config = dict(
    num_hidden_layers=15,
    hidden_size=224,
    num_attention_heads=4,
    head_dim=64,
    hidden_act='tanh_gelu',
    qk_norm=False,
    bias='all',
    init_std_o=0.0403,
    init_std_down=0.0465,
    optimizer='soap_variant',
    final_lr_fraction=0.0,
    batch_tokens=131072,
    train_tokens=650200000,
    max_steps=4961,
)
Each number is 128 + 24 x the weight over its row's rms, rounded and kept within 0 to 255. Layers, rows and columns count from 0. Numbers have three digits each. The size before them is the row's rms in percent of the matrix's.

# up: layer 5 MLP up, 1152x224, rms 0.0466, rows 982-993, columns 0-111
# down: layer 5 MLP down (transposed), 1152x224, rms 0.0466, rows 982-993, columns 0-111
up982 100:099120107098172109106117128113158146142136116108146161166142092095123111152123147111147170139110093154124171166153124103128145157150124104185102112107150172139119128133145153108097102101130112147118139092130135127129119142131144193147155043146125123115126183131119150170124114116127102158136148104130105113147107146097136126150126096118
down982 104:083119111136107143140136176137117142114127116113138120116115140165134102150115129145133102075169157127109133118161135117118122137105136133130142132150178124088094131120110102137104127089134145122163139149112133138126130137101116127137169154124129152090102193111123144147115156113111154113149176152145145130180154114106103119150102137136
up983 105:087138166139127142131089106117087105136134146114144107079078129093144136122128145103119126121100144130140115117137152153158102119130084109156104174133127140085152140141104159130115098084164127135109118155133144122167165116177138141173124133122132118135130122096150082176115108162113144117134168126076144088146203152125131107131154117111
down983 105:118096123109145120126105099139119101146158111134149146130120112070129102105112128113152108127135160138138144121109190084124062128139155132142091109155097155124090112137154126155099137111101128134089155127122120115127112104120054155167130094160132153097136123116107118132122153180161158085167097064155101142137190146131116142119128148089
up984 110:116131095133137106178102107122141135134144128124145087162142121143099123120124135174126129128142123126119130093098123111123106160152131154103140098132148117139131126154130152161145099132132113135100092128100100106132122142140090110134121123156116109116110156125113130157171143113147141124142090143141132151163166098167097140162131135108
down984 103:123114141158167098171090123098126137149135131143155089128118108089143096140095122106161159135144078156152147113131122131156163119119094098095107133087097161089103098169112138152122108121107144154108115171176176171108134125116119112110105083078163112135137122138142103130131117160125139147107109088097137116116110127087094106108134150143
up985 099:134103105144152118088098149116100132139140154146114147118174090123134147120138159117166131124119155130187147128137143109157094152105151146134109158118141135149155101129097141132112093186109169169153131154138108126158112138158132125077111183124133122104141151137142121101131138103173133144098091169118157144136096144148106156126106115124
down985 096:126118151157121157114114161124083192131114122172116137130128118151065130062139134132128132123120110160133098129132102124126121166139144140150095133137174120118092142136130134116114116158170094136150165121143132155170104197101140137123134154138111121179125135128137171083127161112131076140134111114096125110092128158139103151143121173142
up986 089:105137135138176144141159178135135160083150148188125111143138111113125069112113119110104128128118161110074099121120107116116161127133114142165119133100134165090154151119153101100100115109162129111103119125128156107146127113147141138123135150120129096147113146111096139146072154114104177142129134100107124139146129147111129161155129129100
down986 092:161134109086090105111127142114123140139125132093100135136143109090135185179153139124180129103156138092181129091135117133140093108115114137145093123145144163138145134109138122145102108149188144114148122141166098156118134083135078108073130133114061104169158138175155136135127109141130121098092142134135125097142147110094145111139123093150
up987 093:073135122132143127150124110165184112147146151103098126138163113131143139135131159145122113120172107146090139111103135123098075117135161096153132077105156123140150126111090137109166143105117138115088104137138131136112114158113118120137145116126108114112153122121127149123094145132139092174102135077113152154153132124128133120083081150137
down987 089:104117127086147149145126114162131104111114147138132120147114120119151140137127130107119123161154129129164127135069133152147118162177111147165158156137093114110165131085165145153115114151170137128125096106128118119108096082100153057117141117124143138124120167133091117096082092110106121153125093147079141134164118108140098153123166122130
up988 089:128128148171135167131124121133136138117112168072164111098112118170099156142114133135140130135085146118115162145150127149123136147088157171144081115110122149148082117102140135118098100098150125103137130129128150083138108122124145124138136114139143136123112111107143140120135121062163080159154100157101128141112135132088144142098098133102
down988 098:101123104126118116124135117092144089127153116133083112135168152106143142159136105118103107112160135148106100121116131128119118099162097103150146118129181127090144130161124124115127175107112083118098168115110145135103133146122124125169127154139099125134106147118116142113142134143089125154119131143109111188117159130195148098121170157137
up989 092:133129109175106113080110113151103127105125137091146128137143118121105107103148114136135173141107168106124141154140186144140106121134121109110135077138136140124137192135122134145135134082126125123142135156118157103095184092140113099140120146111142125104104119155081163131095106147150166158116115153114202111111125119104150154144095178104
down989 100:137148198133179154099101122088114171155128166142106102123149123159109109141128146139175123104120118135100085104131125175091144138144134154114135151127115115123154156116079103110187130120110146112105156113146124110095105173148132086154146152140101097110140155113125163113143142156091074163087164134120157074098110117109127173165099127133
up990 090:136126143146155168114172137162151159154115128094150186127107111172075116101123080112143203145125140114117114113153162132112116121107125124111114118103131175174166115120124129107114145123121186154104134090111092155115086155146144083118135091172128121126120186101116130126124129138076154107140143144154142154142123120114086179147129136135
down990 093:143156103124144118127102106116114112087148130156151123123135150109123112161158149145128090115119100107126120114115106119140140138132109108167125130109109093112109126123122083117163137134175138141124117132098137132116159131151131124130093155111163100169122123139097130117138113143152144143137103118108152114170145148144153149093159157111
up991 104:139104149141088082103101111180092127110140132131160120123111143129141120128094130142156175112147141145112127126137131137124125146129139133121122122119137137163141148145089147110142165146110134124156121145159109115153145093122136151116097181116086163111111139152145152155139119122156087110154103143152131118103117100136115151135158053141
down991 103:142107095111119080130088145138091165137116093127148152128160133163096124121089151159093147101128123102118075132106103149134151095097135174113161132125128134072110137121124172140150136137115140139112113207122133136125112115122137105114141125125121134136105118109100138123136122130111140132127125100082138119121134153132065148157078137117
up992 110:165082118151179144136115076137123137119122137105169133127158104107164121121155145123110123127149115134159132149127112140117147124166089094153100162111130153103088112100092112120156134107110115129107102116144090120137144105187134124154122117165065169115127173125105150114138069145109152109117123133125106138135119148098154154175129123148
down992 104:153172170125095157149156127105125096110165140087122147143111158117131123120123109135141177169145137073111157149155166117150089135129191140099110117117155168145099143175170120127132156079162137134171110122149154134108114129113078146145103139167131126132144140106153098116128129121124131128130112105134138160088112080196139135149126133118
up993 093:074134188200124119117142120136160104121112139172112143128129108082121138104113125101108105111164192093111118111138121162123115144125151115112139116120127093143123081106126159112129139131145122143101105094110148117141133114160135117145102076163101129135129144158069127107146099145094114112109127094116153125143116130155135151134119142108
down993 094:159108090111123131135129109134094157153094122088152115168135123124130159111126114131149152083132126183066171128107142149125136130126138106126136119112098089146114100110127140184100138109142119131174132090122113158107126104125024131121102164134127154115160152122167157128120113126101137111196128176126125099112113146122095144100168164158